config.toml
n_layer = 8
d_model = 768
n_head = 6
n_kv_head = 6
head_dim = 128
d_mlp = 1536
vocab_size = 8192
activation = "swiglu"
norm = "rmsnorm"
norm_place = "out"
norm_eps = 1e-05
positions = "rope"
rope_base = 10000.0
rope_fraction = 1.0
qk_norm = true
attn_scale = 0.0884
bias = "none"
tie_embeddings = false
parallel_block = false
init = "uniform"
init_std_qkv = 0.0303
init_std_o = 0.00759
init_std_up = 0.0303
init_std_down = 0.00537
optimizer = "adam_variant"
lr = 0.000684
beta1 = 0.9
beta2 = 0.99
weight_decay = 0.11
lr_head = 0.00462
warmup_steps = 376
schedule = "wsd"
decay_fraction = 0.81
decay_shape = "linear"
final_lr_fraction = 0.0
batch_tokens = 65536
seq_len = 512
doc_mask = true
train_tokens = 620000000
steps = 9461
dataset = "wikipedia_en"
Each number is 500 + 25 x the weight over the matrix's rms, rounded and kept within 0 to 999. Layers, rows and columns count from 0. Numbers have three digits each.

# down: layer 3 MLP down (transposed), 1536x768, rms 0.0399, rows 1471-1488, columns 256-511
# gate: layer 3 MLP gate, 1536x768, rms 0.0471, rows 1472-1489, columns 256-511
# up: layer 3 MLP up, 1536x768, rms 0.0479, rows 1472-1489, columns 256-511
down1471:513475493530529453485472491500486500513495499517491475557521496524469453471498483504443506521519500492489516513507485523491476486504534499564530533465534522452441517535466472496493466497450498502513500496493537483541531520481500511524495488516490506498504495459476462480495503505474528523488485500501483476518531505542491495461475507509472529501513485472523535551481515502489518529470498512545527532521503496497458508525538511525483455489498491488540429491504510457489491495515460505567504488508518492488516510547500469497510515528510483487513563509538530516510480530495462482532503546518537522496501462481510510480449537473484498478473539496495501470441504504504502505495489476492474474491509505476466521491487494488521495472530536523507530542458493524533509507502532
gate1472:475536448485511522549491474487496473444500471492467512489548525456511516535520476540496489503502502511501509448516527512499535535488504486491518543469522494497468506464473548506588486535527499504455515504488482512496536441506496485504485542497483467501537544504468496487470494517523488508498489527499510487513485506517527474514506475472483455564460484473477521478521460505472548484480507540532558453534483494481495507484533461510504460469474510511502477484461539466485439543465479457478502473501495493489504522516509520471527531442508492544499512495492512512549517505500547503528521493524535474548537526509527504521504534501532497527509480519545508477480535514496481511504488519507511534506522511502512538491522533539479514476484501486477475513519527496497461506488476
up1472:452474506494508485518484522510528486480521505441522508516502507481485490556520498507477485518511482490476515491530544469555513512514539511491509506488492503536476476507489527491535515507488444517469460494508532473503471447503502514484524494500533517475470516481454477500488471509493515461491491508483527507498493523514488516507455503511493531490455455541521495474485444560510483522492478509505483498511503486488517497520503484507548519536490540470524482498513501509520480509465494532516534524517471478507517497489503454542555521524491557510491498502468484465497529478503460497490471540528502492485472545505502528506492516522451496513487539469495504447498511497506492493477477524498527498473479475515501518493498530515517503507463507492495532542515522473462510522504482
down1472:515493520505474541511538511493509473508541476533487517486528511528453514486528520496525490512561502504495438531510464510508503520488463499548513522482518471500509475478469457518463473521458520500524512491475509501510504511526485484473519520519501490529512491482539478470488501495486483543482500472509533494511482462482459467477476491484448514519478526507503473500534503487499448494522492508504496546499503519466455523483512523490459510504512479529458493535485501478471493519495517517500492541515524492495488463533510531536490502541469498484521489486513527487485468510524461523500512498488457524538483534554530492504470500516508501471481512453503504523528470479518467472498506506495508478496484515518530492502518447466504522508492499531508468503525500488533545506518500
gate1473:503470491488530507517522495482518480470500529514508509534439452507496480485533502553486471481461525496490443506541504516511490481496471506483546496444537505494478443503539507504483544511474528499468485541435500496532433467541505510520567514460478473522496547488441543458524496570483504534523522534517463511521494493484521507505470481520495515440493460423493548504452500498509492524550517512461564480498472495510522483518473484457568529523477429496529506515523499540487525504474535549505566510510494484507539484458544493517502469512535509449509510486508494490503518502530514501479441495521490492431509492442498484496526567511494503479477541523504493498490485501484505491531506548539486496482533493489496532528473483494556503513539488492496509505492516489491490537505451
up1473:493535452524476495529479522494493478455501531467513534479467486497504488494482519491510504479490502536512477510484471511489464496550522501531488514450544506499474492525571476533481519493535545486500507466519493473516487541516510477533540504485488490510522465461531501490521556533542470486459479503536520509487487503504475512503495516514458551494511457488494462489481536418503515457513502507491518479473469477482453492475549471500498496512525502508505522503473473479473493499488503529490565517537500502481490479521526491494517480471487502529490473558528494489488491501495508502472530518489488504494538527522500476514541504470451539496492471487561460460458471457440478443534512482516520483491511536511553502517510517455556523526485499500509509532547534539490516498515519
down1473:505480520514505459521517512516523510514503517548538509509536493529503454520496512501510468509493565481508460488482493485494469505498504529504487534485485481497521499549506505564488515482503526456476511535509513523528487500496461519517534481487519537511479517454496463453518497523501535515512535523456503501517528538477485488495519517494528501497534496479483497516464521458486479506474512496538531493523482540492488533465500504490435512526516500496516522567449520519456458500486504496490511461546486557513484483502539459541495479515506507502547539495481511496494511483472486490492479523492510483487485485498519458484512512478475502508500472472536515509490442500467540506502455512470491487470546518495480503524501490581490479518522486504447518537516467523518506556523447
gate1474:521502502514482498509497492485558525474536440530500530519475512438475518544463532494507467513477485502501451551486486557527508473491515511518541509484464525525529488491517504490563501493538522491484527523517523527528540521481493473492474535551478497497466559529525467507519513478448521505479497585470513509483570527452528494483528495486507500486482483513496561529509472509496439495506506517458510540475483491504460452487545472491517534494479462487515503560487449490461509520510500470528540510461482503503498492492503514474508485496497543474514474517473515501515487508501480488512547487572477480473479527508450521477495529487501486528484501499538507454528489504499522473493502507530509538484545490472510478511498474539507493525520495521558492514473535466509484515551467
up1474:475501470525479468515471534511493505530497521476532483497514493497491467479516485492501498476514492487503529536485479498532464534508492471508497483456515488496477501554520536566502512472497501493494509505499485515522529484481515480519476488480537473493469500497482532492514515508489460489501472476507470472508479474525505533471500549507469488500496467516536486470504498485510492493466493573509516471507525568459496453543475481521467486459518474468484492516517456554525545519475525486537498466506521512483508508543493490518510527507512490537526456540520493516502473498477563507470523479496477501517459512504502520467465502496478504485498544499497513523512536502512499499518512486496478517494488499502506465456491478500481533500505482507504482550452465502508533522481529
down1474:538503518544542482503485519510505459491529520502493487470465535473472494493462511507492500499468493477495536457517494527473491473515490493499476505475536489502484486519483530520502473546503410544476460508434506479466522498500524496426493510517501547477508510470483523531499499466481547544538494492496550472514471503494481540493525492528508494513488471481524517508489561519500506466516496523492499514507473537507490489544504495496516550459455514486528491466492488514457523525450467558499509494518483508491534486538496481481510550510520442478520465531519508557496451500480453480501500492510509484501455415510534524489444486519458486483473498526521471532515513499512450527479469488499525519484480527493456519497490482526477520505495467535515510493528488499522552501487560
gate1475:478488504503538515540473533489565506498494509472510487520474471530491498469521512499535516506499494531497451470587523497498535494495480558502487485477525506486439532575522481485525468509512463518500426511497473483521503490524587485472500508480481490532504450483482475501502454483508474465490492468518510526519510499493492464479534492520488486505512482476456540436512459477485474492472529505479499494493532493554472448525497455485529441560523565494482501515524500495511494528452531515508460489470497525501490529432539463531515482523493501516497497485505443549480498529550499450485490515488450501522478482490495465514508500486519512533536503514511518502537510486546538495473505479505535476565533490527505519481509509505483455522505492546477484432498492494481534432501496
up1475:481473500508469498513531497501504455565472517462498534551488536528469502539484487498504492516513480489539486498525497517491490503479500465502468503528510508506511528492509533482472493482500508529535489481507497449490496503504503453518479517483504479521532469516507471505478475515513492447491530508492466474504504517482481521533523502510489493507466494465458467519523453485450503505491533484526484534450512520516504532540512475501488484534495495495468483553480530434509546475532512539506484488504470501480502492496493467502485516525515461483513494518502500491516506501575480485531521491523494462488496508454530477531503506550523476431541496477486496520516484534455535561521453507504502486513514510524491508551483521493510532508544476476488461495520514543514513474489535
down1475:454474478464457526493467507523530462444469494512499569518498503505479480498482467483482538470491503551460519524525519493465511507490464502492543513480495459500507518523469474480515524522543532476477528514511491526521503488472490496498482518513507477484492504493514510469513462503540425478485513558482521497490490519502488515516509477491484515480506493497463516517497482545499528537461527548519469473513503505452490516519453540495518521493512489549509497492469531532526500514529476525466483494517520490488507513502515458498496485497520493466512471466485526505520448481518509474466508521467518476452522534516494466478497479494454480494514490506501500509534491529549493500474504489491517476485495511482473506493501469509476496517513487534495514485522492474480481507522480
gate1476:480520491454480498484492490512492508507537534514496477498494506490515503490504476487511528542481568487489469492530529536531497492483507535477463478490490499507496527516525520535520508483537514499488484527554467488524474523502505504475508526531493507500555471484494543458462459562500509468548541542495504537496463521496492555521532458518484484482496463489436544475512508514506453508540478543466515514569444451467498508482486481503504523502503475483509512473494491490504516497498489502562502502520473520474484485547472514508493533489495511536502523462458522453540522518510501475517467476493504508478555481532525487529475503486502486456527481510455464462477476475519501490518492516525479543470515485505531530511508474534473504496517546501527519507499506481540530491475493
up1476:501470538503541517490492464538465463504518495536509506534502516490541488497471506505504474527496467513499452480491475530482497486509500440510511532527455510493508512506508556504532498492480549479502540525536531491509498492522509482530477474478510484485519518514496455516452505504502502473540487530483520517483505494504493497484431523522521478479494528488480500478512507506553544544490498501508491530510542486484472517473500463518518487466528519450525504542501507507491467507500500521547504502528507481537498497505543536477492486480523501473491502499469498507504512503431475475497499474499515489518517521485545488486493513494513467497491486497489514476529501511512507526457530521506513514530484437494469505502543523496488517487485535519476460524462499480503494498522504
down1476:516495489487535465530488475464520494528507461527464483485513505545498548509527526497504518530508476486493488522521497502509509504480489547486510513513461464494507548492530502536483505462533466482506551482464535541494541544506525492482421512529497490495481513480509480475478495518492506554523475502494475473489494481488509492487527510510487460501479475518518502504499469510488535509530484505439497527496499505502485472528493535510500467456465493517499536512493480492465479556501543454487500521446447463507474508584550530513507482488503458513511514492493493505533513526452488474479499508471533543493522480452473506528457492462507491509451482503488531529523520505513500496476472493470509518484506535499484453531516543464496527528508459497504496531498496496475583496519534
gate1477:518511485506548507487506500481514504551460526493534489497502467547520541438498541494561495456501508502511510468487487500494525533471497492471457477472473475544476517499551504494471509514498508483490510477513496513485472487480478530500514490514532483517481521473485523490450483517500531509529474534511512506536519514499516493544531494495492521458528535490497469447450484511527489517502532521518496504529522505495456491496492518478522505455525559481454483456496472516495531523503492498488509569488491491499489503532528471500539553491491524530469497499503508464496507529468519458510519502464493542492523502528477509519502525516528523498452557495478532498501506473493532470522513507492507487540512490490490529445553507516495492518530515445525523512503472464492529459498510
up1477:514487516493493491529449525536479465474483493474447481525526552453517482561516512491522515517516517476502539515533496480512455514520494506484516477487499511508493502516514537506511439523525540504537528499507479570513517472514502461550525468488475461501563524501499493501480519490504476487498494458513526495473498477534534477501467503517534512541475493513526497539503540494551519542489490497499525521457511498462549520476520517514520513501508469489518488474543485533465502465509522508514506491524502478442506472506522516482516491497472479508474483485467506465503487499446477516508438532519504497488453502504495537465547500473523486501488526512491483500479537506510520491505506518501529526487454472438473497547430490499508550509469520491512487518511476471453462486502467
down1477:529488522510450474488522537530494496499477482508509521511480541529516511484473513514517508492518472453451489496481523509521492470494496481455478478517482487531506500497491506533469527514475485488504495520489577482507494499508467490512514500474509499491528519478493488510480514520521492508492488500494507508470491487490524512481508453531509566493455547492493512510517520492514521491459493444488503526468460505484480530461469526532489537515493497451480498495535485525516503487476524530520518464507481524486466507503490544518547485530499518473556488494488509483480498533461510535502482458473526501464482531507502471517462507513491496524536498526471517473492514454543535521512479522481526476501482469508497490534465494484510537509479536497433447468500449529488503493489503
gate1478:505500450494495515512459546486498532457481484542500504475463452512497529518437461524483485467510466490464448530464539506549534492478480542513479478519515465507483464495525474482498527450540507478473489514476508512496497504565477492488473508539463520553516517510493513480533501489492501501496534522537463471452459478483523514477494551527495535506467515486545524434453508456535563472528493502544463445509479551499487523569508484520527507454481528486504482503467490552505516517504511447482488498498499514490479533516483488471505502489548507475473502506447508515476437526478522527498521499504380533480517486531540482479519527487550476493482499505551510508502484536558474509504535520499471519502485506446497521528501469487496496478521521493527474487435486514462497483575504
up1478:529489474496528505508513476462479503490480467493501486470503480543492514496455506554479520488511532497552508490485519488521465515478509526482513508459539485498508416474501497515506516522509504474515515489501479505521485503498527478509483534489512463529518476491481472480493494471545514520480470507454530508488523528514525496505496506503489520512501521486501482504452504514478476502503497518554516529515500530491499526441443480504474464535508521528482494521530503508526475538486476515549486453503507480437480540502520447483524454451537507528501544522504526487499544503552482456470520492499474517490508488503491483501480479558481497496521512480536486517552503448534485513498502474463537536477518481493469464494475532492504496522549510527502472485552472500496538491475518
down1478:469512480467484500517464490513531488502454497466464517472506493529498528499479538489556535502504501475551516496495519500483452466485509494527510489481529521497495461522474527475489486464513429490546518487516505481546497469486547547529507553479510512488476500471479487476474517538506481526483474527508498523501501538502522481461560519544522496518469531484507534544524530465474487538524497491509542429512516451526513487448488465508507537521505515513480474582503521558514559481470448524470500507515470514484482529504509458467538497531545459488506477480502518514509503519546509491514490498537461517478497470503481462484458517534563483502500499485469425483478512475519532471535494463523512515499516479471508505537461508453485494532495447436508516495509485497522511514506538
gate1479:518506496516504479493491501467472522468528575519473473492463486485510524516477494496460516533526489540488509512503510536493474463497487504501486512491490504538502441459522503481524496469542527458491495481482484485474458486504496467470508478472501514499501504474471527430449489475502519488519569519449472494543486525500489497521518562494521490511502468540441485471535495486537489472481535517513489464521514475519534524490513501532543488509536516480515501447506526532451489486501548507476544537517493495536489515485531557518491505504549519489467455494511481476491510552499471541507517490491524525472495541535513491517518567477504506483495552497515495518468523521466548475447534514503527518509488487524534531441494512534535469497526503575511496479462536513501521516508493
up1479:441501487478501476510525533510552478454485502468514508494535466520477491488511527486454507504483505495466460482485517504492495471538517533531487482494494505509523458481538487517527542523466474500483500468487476474495522478459496484475491517490515504495507495485454465524492441520505515549537525521492497548483514478456499546475489520475525494498477506472534525494483500480506518474486526484475508432569483498516482534500495516563522508515476494458434488463511525516507485462520476535475477532508522485507514479491543487451484461449543550464472461531475449504509537502474458472510551487506508528486548514445491442503511488483479451492486500519555482517515502514512503522515473550526514506481499503500510512494516536454497485518514482480496532512472510533485513516496520
down1479:452498510517514578497496496474509428543481529449461516480538533557486510530518455502524511548511521478503481491504483509499465569481442501453508504449458497515454509465484508544564519495455526499448473522515482472485510480547518505483512470491512444457493517481472451517479477442481516498490542491495487495485511545512491561474474486514504489506476523496549522474497508496420524509484518507534479510500482490527517494477453520503497529521490494491548541507461484488474488476508501495519496514516492513528480484535495480474511477523541460505525534537544485485500491469451501528460493491537532493502553503488523444503496497484463495479493514541510484518531488469516482539485502531520482485485502481496484495488482517489464529510533505537544474523505499537515494504510537
gate1480:546528521512449504472465500500544480542529523511468540552532520507505530521472493546500503485482515473475567499522506515470492499510509491544493477511494518502506520500495512482456487519543496509457497530531528466534564500473528491508462516468470464502499483500518528517531493526494525491487518519529525487541490492506483471478529508457469500504479478496478520490461508512501477511513555481503493479530488540521513569497437537462517490459481541512466477537503477513527536500505533496458473479415501463518483537444503503457523514474473496502516511477467494453526518488498524538514534520517453506496548495548510484456505523506492516483512541501469494503497512530471518499511515470507519454504503477514495483474491497503471482508505497484549486526503522479488521520515467
up1480:431478512509530491506492546495501541470505481526491488523518462489500493481487489521492485451470550520520505500475533515458484472506504525473538452480498469546470534480525514502532545527498500518502451466477498572446420471539446494456532516497537458483474481497523507511486508532459509473546536447499506492480487531497509500497482451483553515482480498499451524531490505507531521487515475488553483489545504437459504464510567540515528521494506481476492535474491533500531499528493476444457501525512496496490511502503502538501509507523510496483504457515473477548495496484442486519446480490511498500515469499505523480526504465460474459500500502486495521514469511506565491502490512499526497498491456530520465498531482512536509514496475495523490501474482482485511448535531488
down1480:466495472534497477499522562451533505525519514495570511512521528472509517513487467518463490509474470517469497547484511470493515536530519516495507530487493550497496457520504524487468483499495490520465494505464488506508464510504455510484471454542521511565493509512482505478558485514465463557542448488507498499520490512527533502490498492488495522496487482523510506499492520518526465475523533531525523496512501470465494514447522517538536509470520475494478484521496516530515477528471501526498486565520531487460495530465512491519469551507480480512522508518515495561513485522471542477524515472466504501491466522489478502495499494516501469485482494496526511487476505468538478516485502525485516514496475544482515532523510505489460551480478546532492483525525480519530525523466471
gate1481:455549477496512488462466480483497464466531534497521512477463493483447518457478507485485471498513437526471557543491505552529556517495510483512477481548518524509544499492507460499519480447485510551509464509498491542527514495520512473524508510535487481517567466538504491470507497530550490485492530547496452517534493495478507508504449560479512482500515484528501489484506537529519507519509474573493487514509431516479493486457484500481497502529503489475524488499514530480510517527476482488482534503515507525517479530532489451489483526439525464493479515537488522496450517509473552503506514484477508555506531526526505477472516529465526510448478518492490521522496499527480501512522533510537502491466493495451495522485502473435497494500480509511511544507476509533513494480538449
up1481:467508501495508488513515459505496527516526534474504488495490498511533479516510547482501498488494514472553517539508541474525473476531464510498555487482445530541493483509485500519484474493536509497497462486466506519511525506475503533509543511505515520498536499466492511515523519508494466490487548524446477523453502509537508475493494496544526493511454468513500502529493504537544510496486488471500524528523474466486536472491459529512550509486500522504544496532450493507508511474442502483480506480508496469499508511449459534523482505475504496445522503485457491462487481510510467494474486489510500482460487527543541493519500486443517500508531516503496510474474500508492479474506471491500459528491471478528508489475495507533452487508453538518536528473494504477514513469527530
down1481:471521469499515472464471519508490503497510480507501470505521517495517479469523542502494531480559478457499455536557457491519538481491475567537502492474504541526497468481493453502477457496481514498464519515476467522519441458480517483470488489460500504498532500502514460477449527510496520466503503492504491476501544521516485462505519504495523457520494519527511502499495526490477524514488482520536510487492480460516498527519472437521505509536506498506531462539442478505529500490478528482469494447549489496490522522493546483527498528515489465494482547467462512541458546500519510498517502519474479498483516488476474474516466551471528483506484508478455516496527504493543542520497505510493474518449532494533527458482485471505528475502475524476506549486488499508461479473540529
gate1482:509485484468488488523483521525441471514501487533505484552502463538543533483501493547506502485527492490466446544479487480439488471454495482544494475471495478514466488482529483480521485503520488517510469523473470495513498490438509463552452488537492514545513505427530495537526473510508519486516505526492483498524493520490512484500542481507480527463531524490551527506491509520530503526520470485492453475477515491496490496503502497494466532482543466514462464551502506542488518488488550487538467540507487489477489497522532523498548503535509456495503509449517501521497487502513526527509483519492452475499573486508501507521521499515528499518530518509516525506487521509500489462483529515505496472502476475518532501482501519497434506492503496456505520480465489513490515499521530
up1482:500500515497502521504477435488471529459489494538497481549467464495483469500502484509466484536497464496476495515538537497525488484538502471497524486484497518493464534499525511467476505483501515502487487458508534517507557497491470524533488493508486460526490469485492505512523527547502526510497472495486487472493530485489462490487517553533520505480498500518518509528511461505485472512503531496492510515535522533497485483531460508504494519569523474487493460517527472490547507517519488515439488471483524533514511455479458452492505456425555463508477521481507505507466519479523489475558495529481514516515573522495490518461467502511469475511511473485500503504516502490518499533508472509513485512479513514485540543491522526477527524538522507546468567475542529487510462505502532
down1482:463550493503525500495491491511416492552542507502445470550475523487513498481471482488495498511542506465501537508511532485512467473523489457475492506517461477507507488496510494524488495433482514517459465567513514503530534498476497523459505522517478477478518501488483501518498495536496534547467537531503482496476505488463516565464509506531505503525551508492474506502485526497507524459493495467501503495480500476533470501468494509531524482540508488480484515473479534479489513506512493443503493499555508540518466491496496468511484482498475471528537503486526516463509460460490520499506501496481460512460520449510521507473486478477533465506487483505520518510472450545517505523461496450519447444496528496511525486507511501532535505569503503497537497552510497503480500474528521
gate1483:503493521553508524530433472482504464504530477448504495473493510480483492515489437534519465509468484513466479483483495515526500448508468527571507499503520512534492461506491494531489532483508478520494500540469523527506525497457532495500483517510465504512467492513473465487532494510509523482456501479510526541484490532502508498498481505528533496462497459537530514440436503491562454507487529507506466515529513529517489520532497486474455458533480526535546515514522532534480489509445493502546525479519471529467506539497490502466490498532490474517513509506479421525497507512487511471420509480487434509491501540511516472480539496483495511506513491513494467488505517498485504493487500475536466475521508474497478531503518493524484522505473461484531498536478510520504535484516487
up1483:563506498518480482490517483484472458519491530458478496461437482519513516524498510514541453488483476505474477477500472474534556484486478490521499489521515440485484514559501529480504484497479490537417499473453553493490513475471496525518532502511462552469478482486509513475478524535525580508493452467518505551483544533500489510509534490519487505458470515534520482481522482513521498523473456459546449538471509509503500496513476479486488458546504553558541498510536474508497507524490477464531504531501498561547497537510516479466518484529498497518496482537490505493491453518480476497463530506539443499500494496473522535511504475494528481523503494522510448483462499511489509459453492506506497474571523485470507551511519473509501522519510514468527524539494524537497542488485499
down1483:525477489443514504480475471523515534480474480489507463490489465454507477488490516456504505475512478491515488505495521498487534522457489498482542524552514499489504564519486520488472482497507479510530517474492487501547471521505483519496520504475506504525505506501531459510555511492512500486567541500510462495522501502555484528543523478484510559535530521495573476535480482504496555516511496472505494465494480518535516507510484464499505471511524517513450477499459485514518496494515504487536495516493454525483538540507486523462468536524541496435497498478480496504529440473460558529507506528504531496420521489479539519479434513500514493510505517471513469500475539535502510493490471496510527526522484451398519516468499505428491473519460541534495485502505512452503506485540496
gate1484:505554454493529523516459493448485511540519533500504493467523480508444529493475499541513463516508473494477476540493513476501466526463479518491499489551494499493468490518556519465496481486517485441497511504504486528503472479504511502517487492546461525550554496489492528463551492480500536506506485476494456505470508533488502493479502507477444539473499488498497497460465465502496468470489495479512448443519490474490505506470474539500490545494512503495512484479495498494470533522485533501520521469517475501525494501470519512486529500519484487519507481484496496457455478488557526463497494518508453530488516512521449492531549480482544540494521507482501526483500518486498528520546510490500510470538527493463468527471505473489497509524524485511476500509518524499505549506466505
up1484:493492541500484516550526523490514484492513490494476502510534478472529530519524462536502503481502524497518519476527527492519487504509514549515518521522492549530529492509506515516511479501502525499495473505509516481477507526548490525501539476503501440485526518521482450493495493522505457460506511493478541530491518485511530513536528455520550467462464495522469471495499520504493505535529525490508545541521515501515484527507551490516519515469476461483480548519484502435503462466506508472495446505521490528462487484524517512437499492485465542533512468478461482544494517507500498481480523499497527486511522504515465458450504471524504511477547554512494511501479509536453497492506515474535513502505488538531486477501479527495518497470542488528501509511486519463517477512498482
down1484:465495505513476463548500526476482441531529477503471514539524464486534507551517458537518493507502479471490483505543495511537493504511471584486479497577542526504507483489492516479510510499480490491523502533527499502474488493529493535500506464482504480505488510510491490475470488501490453507471490491499502488499554499491497513500523511493508512503472423512509501480495460528473442481514490524486511462514535514538497544514502511503482507493476509514457513527457477483502459479538502491496498554480477493492518492488490519465511519491492521529509466479460476518494515501497513507498501487491499495474527467461517480486512472503497513485547541534503511540522482536480497466518502539471513513524543454519520437505483530568540501453520505446522501540478514502492531493490521
gate1485:526501469514483459492479527504495474486530524510480512520518481454537544478492542483503485497530511485494541510471468500493480476471445477536515498507519512488501479480489531488486502525499517452465481521540534535535510516488492469505447463488494482510517480514525488517459471522531513477476536543507505530498512536500541528467489507460475527483487477499497528487478525502472486473488489527521518484490507494444514493476517563477509551485529545539500481514459476511484509495450532532507555524527497500453482536536502470507514542477513546493456462481497486495504514494502513506520501489457492524434540492531480484453492506511540483452538505456479539491506515518490526505448542511512476492491539504489462493470483528533476504503459482520518443541451496474498498497519495
up1485:510522499493506541463547532491544502470463554508511504524487463541475496486507539453498480492465494505503526492529512553493549507505511539481492511512430494510544539489485483475463508482534494454549482476486508515499490493425461512504503515496483491481522494534473544464496484507481485508499463506508498484518482452537476504542528462493498473558485520489517480476534526508499464482499507497506534535505533474502543472539530500503490512525501471475505527495489479448493497520493520506446555500458469514520503519537485507487536504480530545496484494513546521507541486493522539466527502468509528532481490445502504487505495503465535498502499510493530489493526501452490476548485492478515487515514483514530510519456489492516493535508483528505523486459508496521494520459490534
down1485:504518472470478461514508491534537507518532534481485545480485495462533478501500519534509542526532538498475502477498513502495526484474502501464491532544520498481591480528499495507501470520507497496529524520523542494518521538537488499491486544490476479451504479474484484492486488521474493478493508467504485490536517489489509468485510494494494531517512499522534502487524539508497529469497533464481513524508510528512449560479468581503493489488505509553488499496496494495506477468434507509508496473513515511450509548554499534507535517522504490501471526532506475521474499529517513521530536528475495483472486518528483490488474507472532487455448524414501473482501512532479504495494487515541490493496506522509482556447505504533459501506495500496467509477491474515501480458515523
gate1486:503553503447520509546515524521539533487489550490521557493491512526474529518491529509501503487458528461462488491481472500439465451509531497516485489496530481510518536514528503509471492518527506493517502496499534482489506495505527495503501484479489503506518535462515498495477468494487517483456505510453476490469453507494517544529483477511492509480549480510487531488503497502476481486469478519478557443496474490568500526487513482461478557482487550508493470494498493509475478464469520514513491551484490496477461485543575534469500454499509478467514500482513496478503548468479513528548523485489504504524523475536484504464522517547506530535501471491478498506486470504485544494525500511465500504471474472518488487511482525488538482514494496508478505484477525516504501484499537
up1486:479460510520503490479480454520503465498518437474482446474484541496495491535532494510487509494503477507506526508505492457533517487488518495479508488503522498497470506471487517533520512476531448497491514512499450464524525489488484498506473544493474480498472511481488503517490471489462522477520486521516436508502506495529520480502501490507550432521473468482520503516460509500516523492495508539515482496462475487498511475518527545515498483521498500492463490508511518499474509485468483493490504499484450471477486495495450507488518498498475496507466457500494461468515506465465510505497486491507497476490490511506578479478477464499538474541460467518533490515513546544516486507511516519499496516484523507527493488524507520487424495528500472511532481488550526506462496498486513
down1486:529523526496467466503493516551522510533515545497462504525468502514427532564474560526493511517506514453454496475500488493473489517521495522443495498512477490499526510487467498518503488468519519499503510522512542466512506499498512503489507469442482504495528529519540485527501458503487548474507511493525482497525511508488496532538523515521488523504483509506484518523508446482475517514495530485500537451497483468538462513469510510512473505490515530510502445500502546503518505482497469499496478524522509483533484508531505496519510470495480490504491504480540555491481501520533453520474495525515499489498484501507513512482493549476480494513519458535511499511489492515479534485477466467521483508511493487502506475486476550493541469536463509463492519479477532479528512484494498
gate1487:471528483484533496494496496475513519527504515516476523473525509487542519517470520496534526521514478523491499526494502524501511503453505513538466502483490520507543515483487523544541497513457487510486502485498483509492506517480505491472502541522489515503524505494504498474494438490486499510511460435521509500480520522517471459549502485491462511502505487493479514535510518507530474518506510500471482505492482517510497533518440520528532540504499477476493501486517525552543485488500479538511500520515482496464464518494515480507462494518511490513482463469485507494467542514537499441485502513516516501480513508513528496521524494539522547535497495493509525499562511558542510467491525481485521490510537524488545497466501513574504509513509495475509521515544516504555519495558538
up1487:552499541477490465473463523484472502531540484515527554463504511468519526464498501507508503504523461518545509515504535497525506514499484534508449513483519514527479519494459513548506481536461504475460499498487464463456521539517482479509515531496478535500508464448502505484507479526501518510513457463505511496501503530500500484474530481486511470473499508486489507489494551502504499488546530517506519537488491483524495514539451485475508506542489513467476499493497498557546536501509527522440484507489478496467475470515546510505486457527511517497476513470470481502493504501534481442502490537528528522508519498541528495529474469531506512466476497518475501486494463519474466501478547510504508455518530493518518541486487523496478501511496517529484520477581517509507494512476531
down1487:499515494516548487478497492484524529480497474501477477512512501511493489500505471509510512510510503521515490484485497505482521498499497491764501509363528480474482514509517500493503511494491486506512503510484482508521502515483492505518535460489489526526494514517499480484494516495516495526487503501476524508476506466483517508504503499480515482496497518501501490504497526497503491488493516502485499494521484468479473497523478497486493506492513512497499487514477493481519468493478518508508500503489525508500488496465505482490474490508528498488492517499467500494524510510515520522493478513500505488483535507515473494516515508484507487457504480501519489495504503477511489493527463509500489501502506487501501485515493530471509481511494482497481488428492530515515499514508459
gate1488:528508480487529512514499514473495476511512473537475504482490494495500521482476498499514467518481527521518468492472486529463500430471507488507521460478503540520488512486511515557511514536504517494506521488500521494512503515501553513467481498551498464511494505491495561490467492487468542512524522533524423453453519528507512502479485494491484520504514522558493498459462487466542520464527501513509471520483522498512521533495503548568513470474543511496506533560492530486497496486472505489500514510494502493500473474525509514495472524516470486513518510535447472493459512487488499520503468553475522537465544516496522485511523501515499532520515553498510533500459509543548478472438490470484493502497501511512498540469519494490531508523469497517506524526491474492480550500538487
up1488:484477555469527481482511503544496466457564515478522492490529567487468495492495495517452495560435501490522489491542511500492483509529513464482523491486530530520421518469495493508536498472504484478531479478490473469467507535497499494448503509468507503495510527490527518475500500520497493497492513477465491478443508482466537458559498522475542508482464503493501491518523526507508471474480498514498497497536485522495519481501488498428478481502471501444481521463499519452508443491502500487511471539450470509544479495489494501453517493500442516529475489507541522496505507487526501480512528511532517510533502487538541520488489527505458523530494502498522507481533515522478479482539537535485477513482496533458471487487460493480504447519552542484510522459518498568497455497536479
down1488:484491517542490487521507519473486471513483498477503520478481506564462529462460482487443483484482526528544472518468499502511464509471508512531519490481496474494499476494566472463506497531482501455552486492464452466473514514497503467524501520517529492522468550473466480430534520494485436485438510526511538502497516489513491543532468463473567523490503439513497516513470524443506453522481457479485514479516516491471535504532496494492477470479508479461488544496514532500522481509489471510494503507490485514498478489480462499494516504512464471492478473425502519501523475492511492471553514498525469515525494513539520521466495480540508495453526467503523498539461520510501506488519468463447510503486482517492553515507496510518452495502529512482527472455490491562543492490540492
gate1489:505486488529507540537495528466489502524503515506543516527508461495463506461487480547477488505505505483518496500520492493540494483492502514495498481510493508529460447508513490477475515532516493510494522496541464522496487524463489514479457531520502519480517508502497507496499499497482490502496483526520494504495470527537524477463494539517495511518435485489495493487512511501481490539545493504509480516496516525525482481481508463513482533518516516525505494522498474492523514533487463495496463495510502523497506533543513513510454509519497486484528467495461456501465521451510494514506521491458456500474490466482489495533532474521534495550528495515508535487534467540525482498540526507562472538492489497529512478525476509527505477522507545491520471521457503459521510472486446
up1489:470502538491522499515531523487497463477513458549530543548487502488474500499501480516490459529483504501498543482522492462509478474535466484510466487498470522513523495492531493492480450504483503475479513498518526493477508522482482498534510510522495491478499501515520529489507508508480492475474545533508520472506442514482517478442476491492510496510480537504475483464500491560493520526475497479475493524487489486502485516487550466491478520500494503537489526492494488483535498500498473512498465486514492495508496448505502504479522509510502510484522500486497521503466512530494516485504455479464514481517504479529533469484531459489527504494484514468521509492524512515492515517479523492498479459493509529476522488537458523523517488504506504509538448535447462499534491465515482